Weights of a small GPT-style language model, trained from scratch on English Wikipedia.
Size: 16 layers, 4 heads of 64, 11.6M parameters.
Architecture: RMSNorm before each block, rotary positions, no biases in attention or MLP, untied embeddings, normalized queries and keys.
Each number is 128 + 32 x the weight over its row's rms, rounded and kept within 0 to 255. Layers, rows and columns count from 0. Numbers have three digits each. The size before them is the row's rms in percent of the matrix's.

# o: layer 11 attention output (transposed), 256x256, rms 0.245, rows 74-86, columns 0-255
# v: layer 11 attention value, 256x256, rms 0.132, rows 75-86, columns 0-255
o74 116:111151134149088154190163108101059118121169122140141088131192113140085082113135091124164090090093100090165058161132186122092135106124080163145096108087061090116119087076104133154175085146140132181155153111101134168104128176113024109179157131115164193092101128116143099073140157142104185148085206108099202140139124098141094130126148138116139138112103111124112116113083120155157150093194142110052210106162097108122141145141064191116186106134158128152122123124133102120149127071181143087127142128143135162147134105149104159148134150118129166187130110132155093079064208154143165090105063127128082095100129104140137127138139147121098181161078080113155118121084073149188149155138104139114188108144104091095174158142103100145140109102137141098124137093118134132105098135139108
v75 118:178141107127159151127177171127145157107093136065070128127099138130152079160148132119147133191139161110147081143123147112143143185137133121167084149141173128130142170118182152143142133119099140184143102108145093106078067113121153146149118090080135100158142105154099144130042096150095133158119138144159076089098116216132110161153169080065099226170127127169151110133162083132109157116140107146183093118148078159120123095121168149120121145114176150146118122164156115129160117052129162129136119110057136184100122146145112140110148146080124106124080121173135071116123068161082159105128127156088127122147116181073100081090134198133160128147133075119127176135092121069070141109137116081158097147112086099104173194192099100142133185142098112174095082126157075056095098141090155
o75 103:180168118167128147079138176165138074082144116142169112200144160119099090094172133097145116133102128124105149083118133206093079162123054160186092133131119093126148194115154119092135117191123137149053142123132104117091160184160131189156116128107163116189115202135136107088087113146135153152111096169125156113166157160096119107154135118141136118118102159109101107108141122172124113120099139120111116161103058170143086092099156138095182107104134098115140194137173076103122121122150102178171116149145084022112155127195071157121162168083109189120137099115084131147186143112108110172155114144120110157106170165170142148068120133074215141132151131092127103183100084067094158171122171089122086076144114092157125139137112111159107109113104167140186137129119130152142127163146120
v76 114:109176071204130128150102152140128185063165140146109125169124126127139066134159112148103139145116130105088109132102140131102111160103134161183095085153120101160110197155093165123108167147092116084120112176132132147101180117123152163124141132161052129136145163073105182158150156107133127143175164117181170159151128123110086089144166092170156117152063149121150109129119118118121101202102118208110151135150137041172117119086115115115135099102153165167122159096127135126159103134185164073123047169136169155077093136116097129184169147138117155121144134089057149188136164078174121150062186130163126119120120093099141144116119056101116124120148124104148078086095096110154161060147121066150103162203129140105158118135189167146169080128101141119079146110128124116181121118177167
o76 100:141115168145082077122131122171144099134202145164118157103178111164117116099171187175169124083127143193173143101150175104096115127111153136123103159092107082079110100116171170079137144140095099123095118083147100139128103163106061130101103057105107102138157074108126159112162120123093179150124159080097150144158125112150115142177140094146150125123141147102145143182154136122190110221179124077108115110145140105182128129126165177101080125156113162131115104072127144057124101118122143139173146112147116248074092119105150172088113128153071103153148135119157076090165076126124119097136089188118120068116142110102087126190157095133157076200171130127165153121175176159145184152133155164189109097126102105159117176159096086119152080118109167168142133109136093136149114139147129
v77 122:136120107128182095085105173098094133121060110143148153119096148165082156062145069074152119144148180124129155139131140130094185138149121096108167165089170108139124066099114093141083167151123144134165094128163149146109119134173076150139152126154165130180140097103146154088134123105154108090104069105115143088094121149115142140080115113130090111109181155125105130129145157134181089155087135117156122136140162120205186131130167102070161096153089157134092155120070145122121131022115155179101124109094187156083130212194164127111165122177067128129157201160141147107125111124124143128133077161116134169133097137112067114144178098160161110093153109161139176152032183067158132091118176082113175087142131137114101099143113159160176125142122071099092096105139122157127074109106095
o77 104:146169116116136139055150141117117141101007134153121148143086139124099119094129135176125076129109114125120130099124161157139110100117132199117149156075102110110135141048094176154120115106076109100110146051121209122139164119108123126139122181150162153139154134122107182166083047138122117111117117142111112188157116123123126164077092092063131116129209197129116110124085179130168176162126115101131134080082082174110108063096101085130140116139132074135100071168127100140165136127110115165130112110101151162076105172083105173102051149140116120082128137093085117122112098117113088078152066102229145179115130158153120144110110170119126131157125112142172132072104150132151120115138117173096193073123126178087133126145146119146099110132136146127156121185101135063096106103155147
v78 137:167148134156066092157160077161104130175150102119069176133134101143244123177111134123174153098155202165157117124172120132141135156127134109104107097105186155119169107117159125139143097119114111147153135106115158143088128155117159094134124173095100139137155051113162103072111110123120127171183143207124146144124164132055124079177104087108097100140127121084154122186128164084141164128132219153112147130185169130109136059165161081154149158117140108169146087134138147122113220118162163120121110164105100143087166119126113101129152106090057117083186171076079119156185154121131076082099166172102151117163124122128143111064116148152140134127101095122143118119112142104111103129158140129155077180154140163112105122157172117175106116158066111144154083168157121154068122109112193
o78 114:150111099124102095142095077172199081099152157139160130161104067094089157148081154127172110142169114139088079170106104118141109089167144149069132119171116128154133151150165076080123148121104127094059113107075087142136140184115220191106149127110120146106061130151117103113105127166140121156118150156136123131123162164106107173142132149158092138171143059119181124147190114179098085168058095108138159108097073155116100113123127138127169091087110129135127116099044153099127145150119109213139148088122099043078114084132146111102088164124180066134132147115124098104121080092133116108110143136138171138132079097075134100141156121135180174154155158110129199130129114160172148165194152130146155111108110077116093175130153189137125199110135143159122127163123101195088110163132133
v79 119:100150164109036151131112112131100099111141162147098084164133156075134118103125150085178073079119137108149152146149097158148129109137146119148188127154160125162113110082089102144120121163104136151106119106103100191078161113088148122130094099139171111177097168120120110129127131184099152145110122138122121198119088114155180110138012162154148097125166141116113088106091136154098101154161157132058145151107145083170081165088173130122119109107117104115131059119125072128139183122141179091097132182083171170099155193075151154119083109076116171123127159177151120113179152113157085096097189209113122054128146124245156127132129140164117167189123123123098184077051144122164100147106131142134121095103082129103121125133147130118089121154093147134155191127138131133146139133152142
o79 108:138097176075156109139127110152131090133133142114162137113129099153110165065083075143160142133110181135119144133165068105123103106131071081162153113093118105160096088178146087090158135108092133159070115129130137059040110099179099189061155155135138160172165122111093088195096139117167040114092138107130161081131130120112126080099105095062128166077191065097138169123102118126103137100070131164151129140153149079090180178121103155116113106140112149199151151111126143133167117147102164133088130129100144138123115179163081132128157146179162114030108151129182119092129121128078103132173132151128162134126106141151166159132099109088132096117153121099135196113051157136169139126150091115160147106034133109097103150092148161155120148101069143175121101169147108100113118150099114
v80 120:079092091112115073115079116129054131122096162117141147111202104147148157049117158140137154114133095149155083073071063128140153107186148094137131155157125120123120103128127106130138146161095155137099128134164180123095154067132126077068160096147131115136118100116125118152137103122153104135124088220097100117113097098163144108136109110119102107102136147150134138121209114133112121093065159100125150110169144108123151177139119039046057125149084096150168136148152044121144118108086119130106106167161121171156093113046093134125119097175146095081070145123102153169162190132091125108174121125166140093101157108149134216146108122100132131117157123131138129115094177136124136113047104210166134135135203128106123100158134170140135095118154118133100134125165230145136171128138135
o80 106:134063093076166143159104088138095122119101103077133118131134071149111125145147151110156175090149099171104108154095019070165172124154060114134138050138121145113169106110150129154108178150146138081125121097134179139114117090138152106116090058154121152153097103091142192123182115094071155201142111217163162098131142107080159111087065164104084122120155177131210154123104139133153118135112156100127151095137135095132107142104189093126182144133130101161141140121143119121114111110124081127056151170129170096160106194075108091102084169181054132138127181075153154091122162085129140116089146124120139121109153088111142120162119149140127119109172162138114125139116115104122191123134136104141153168138133067094106085162083191112122115167106155115185143103152102082122085092106090
v81 133:122152188101157099061141134130141112099190141167134121170182125143093131111131094115149149115159137095106173114148174183068136136091110184116153141128081110126093154148075082113070090140206189118128159158158091106128077157107134123134210138154167047112131144195173135126134078170145096141077103127121082168110145123217155155104122127190089129173093124144082128117091150102167123095133036144173157115151072139179148132119146131106127105119114163126112127116084202121175133115066125173097075143109162125182146116171099113104145113129134110119077169105138167125182097140054146198073148102144155163123160133189088208166099130081107089094149116109106155166133124085162155098135127135135165148134106122071168138102142155129131131130152136111120117115145131124109151140151128
o81 110:183108067126099151075129127135128165082131075193110078141135139123161061129146147152129188093098096119147106178129191127167194143108000126131158108060120123050135171100112120179098132147143115166157099105113114157104144124100191110231182175128096121139138159110128168131168141104120111101130140126087109087116161109107165140099120149135190080194136164151056141074117163143150087073164086187123121128141128099108232127155140115166084128125130135162129134101104113166123117126134124078119145139139132183141170131116139133094102093125147123137129115122179103072094108159081127150151090137143139127132127116096129168092194127146139107116124102114105171053143142145129144130146123179096141132125096076075093099129169083123143121143132141151134163145175160119143102145079123
v82 116:175080129140097115144178241167120140155131128096174125137126119104096092123090132143100134075116117101098137180067145114177138186119109165129120116208126115105069109112091101168165183148096149152114115171098053123194121151075078157094132130137140124132141149168151113155120116093123112132103189127141131155050100115092127111104091125058124141149138142132144136190114165182124113122131143114090093150112113117126080185123132067141101130105115124109141056121186168151152127139173130123116113140122144051131134165178109138120139157091105194104160071085146129135120141161063164127062165136091113094102161147151107119134176127187164112108192121171157191134178105177102121122148124127142154090178077133135135113154152121086176110122122116173104120115078112144124117111208202
o82 105:162147141121139143066138166173105121207103149136141136144167154166113167082170090185176175113087073117115141124111118082122164163169166097178155105187126090144084194142143117097143099144106151138187101151107133201073160133095111127055149123135125112100129116113078163162146095151213160131103128104150108153105149124121146104118124109134128108131135134102149108121071095093191175128154174095114126147164207110121158170134184160137102066102185156109162109087090107119175107129137179159112112101125120050136118082190096095160134141129166135110125111126149146158125107157129148121129086173145135146126102148131163130182167127143126122136064089102098130181134128184129139148110126160102087128120087106212131154189095080124114140073125098149094125152168203188103111058079107
v83 120:168127184118161139103085146109124163085148191137150097096140133169106146153026126112105156117177085100062148110077129145122125124144123162116111111149103119152139133109147084100160109121139071175096146211092114124129109119076131160068144167133143157168146091239165117115149086127175160079106141162092139149057148083106083122092176149094125089158147146129107147126099150154066126168127144123095128081063094128152137129129079137094077108119125098106151136190094105092080124151090100119125174110149083061146161085105131133150114164124192159196116135159170099111170101145152152148154143069186119161130130119058125098145157120073120075178094158105098137158123072140104147149113172072133063104168129093156094143153107161096150130125129090139140174083110120106117117140107146
o83 104:180170187079133117097181144113083142148124136184093091131172100153150155175057219101133135145109160162140185129157147102077218129159093169129111160148097118150132146059150074145127097137122145080141071155141088192140121058106054114152127165168127103090173123111119100147141120142184190128221135115161088123139134117173119136135155166121113111128107176125174140085158112169134200127108145129169118188092190184110134108147165125117164124148179101135195099139159135090137156139139095094143114128127114141128153128159161099170068148130104140187060135136147124193097171150125107139083164080125136098108119177114128106158122152149136140128100114152097121174160134165134152126173135087097106163132155149086112115092145092156133130124149109121134104180124070160191115111115179
v84 123:074135159167112133126098123125129115142143170111129126155149053161099149139106137110134149190114115180085115138081090159141142144127127107167020159141083135081114095142030074112119106115125155111095109106150121181133106170148104141084129097130048109104108188132160147156155090147144165156152090089133055176152111114088142123106169107128078147160112155169100105159117129171104151193143141134188137154126160117165142155161167129173075068187074101165134117139150135117105059150128054079152198204103131176079142120125144102127174163106110075108101103124137120126119149115136099163180092162159100115101142094140109138111139147086132102137084111128099093167134181096169098187125115139095109114167163094170116120095191118094125127146088188135125142103119168148152153058146137
o84 106:126114151122137128132169097128073139123147139151149183107132074092142105182135167164163159168146159110129107111142078175108161083144145125117139085128125120151182113149126112149121112139080067135097107168208117132093070069181139138050111108077095134089161152158188159147119120218122115138073085127122081117088121179113107074127070066163125140183159123129089147059140056095132154126130175144160121113167151131207160088108102095105111114095125140157121148072074063104124146138125098129163137122146143181141115121108165125112116163108136159124068142132128182063140123160160130213124135119138116062086151096151088125161117141129116142117114187092129107169153151110165140128107124097106107132162100098098181081072152072084114110129163133104150156113111208062150137114114137
v85 121:116122076162157100135115171105142146116110126154180134117140058145159101105123104136140137117153099142178120087130129123125071179200078113081077133148118081155086153171142146151133122117111113157194103151101105122116161160127131162144115157112134173122179117108085122143075106149150130117179122202141145142082113175118081086094148155140143070127164140125121092192188109132098147113154077115165058173090074123113064181125148101109019074105135139153146084180062141154098101124074035154121137116152135090148127130103111119148114080055124068151110144097090103134141131095178147121122100152094093114088066132144184173122148120129114182094086115157144114133192124139152194141178145093110092127160174150115093094137161105131112132139128151133155183142094141122108174075118142
o85 103:210138132096115116111178105148137137097096154164137131123109112100094116150128126093146134072124141136179104160166099108128146153136118145150080150058163119101178077149141155150196163125132126065131106147160118052149143086112125162095109188079106085123115138136122188162112122158111090109205122155044120125078129159110125122141124193149087082080129080122149139141114139174173195110147169063155100077135120156129152137117170162174071127143105137090118141108122145159139097171147106094143150076131154078119183093116187111143156121147109103164105105162138111154205135102202171163166161186153117076111127097132158117116128104168145181139104158085059111134151178127119115136101126145142058217087072107188139134148122157148108139143102157098120107164096097150147123075097129
v86 126:141165093116116123105099110142087141108122155147140132171096152165150103159167121109116110121098107138174163121050124109066103081119128147175135106141099126119112163187134130046075043155091130129160196136139115101075144145118121157167147140110150144110171141087168177136123120090156182128166170075115134097112141121100132117189152080199089140111145141091102148107172102093169182141154170139135140129122209152142150169133154112153146152154174136174148060060182099150145125106154115104157139115138117193137135147135162119184090125091088133096153133122048161164089170094098137158145135129119164122063162078148137098112084116153110170097100096134105126147094116177123086077150122127123194144167126132205119138125136162131181100132041137083131207148111132161160083089136161
o86 108:146163132162148131149074145151136112186151108111182099124132129162152120170074127166123151166119205084135066127069141053157081085148174151100108125120142069116137132179110138112133096158079108104181146076175110169156135132088126160154117075150144137110118096144088138133080141156112107112140125161109164084124126184147055109176161138115121109131159119141111204140198146125164100146154171133130115128203087104137091116050139164113111130104145071091097119139124066149155146108124137082116111098106152223082146136138116141077149072139097092122169212092210106145079146195165142173109149162173153107136157127160135136109149105080059106174182121151155151117167106127111093147132131161103141121147103110142110077112159141113131100179100124088149135099129074163144147148155107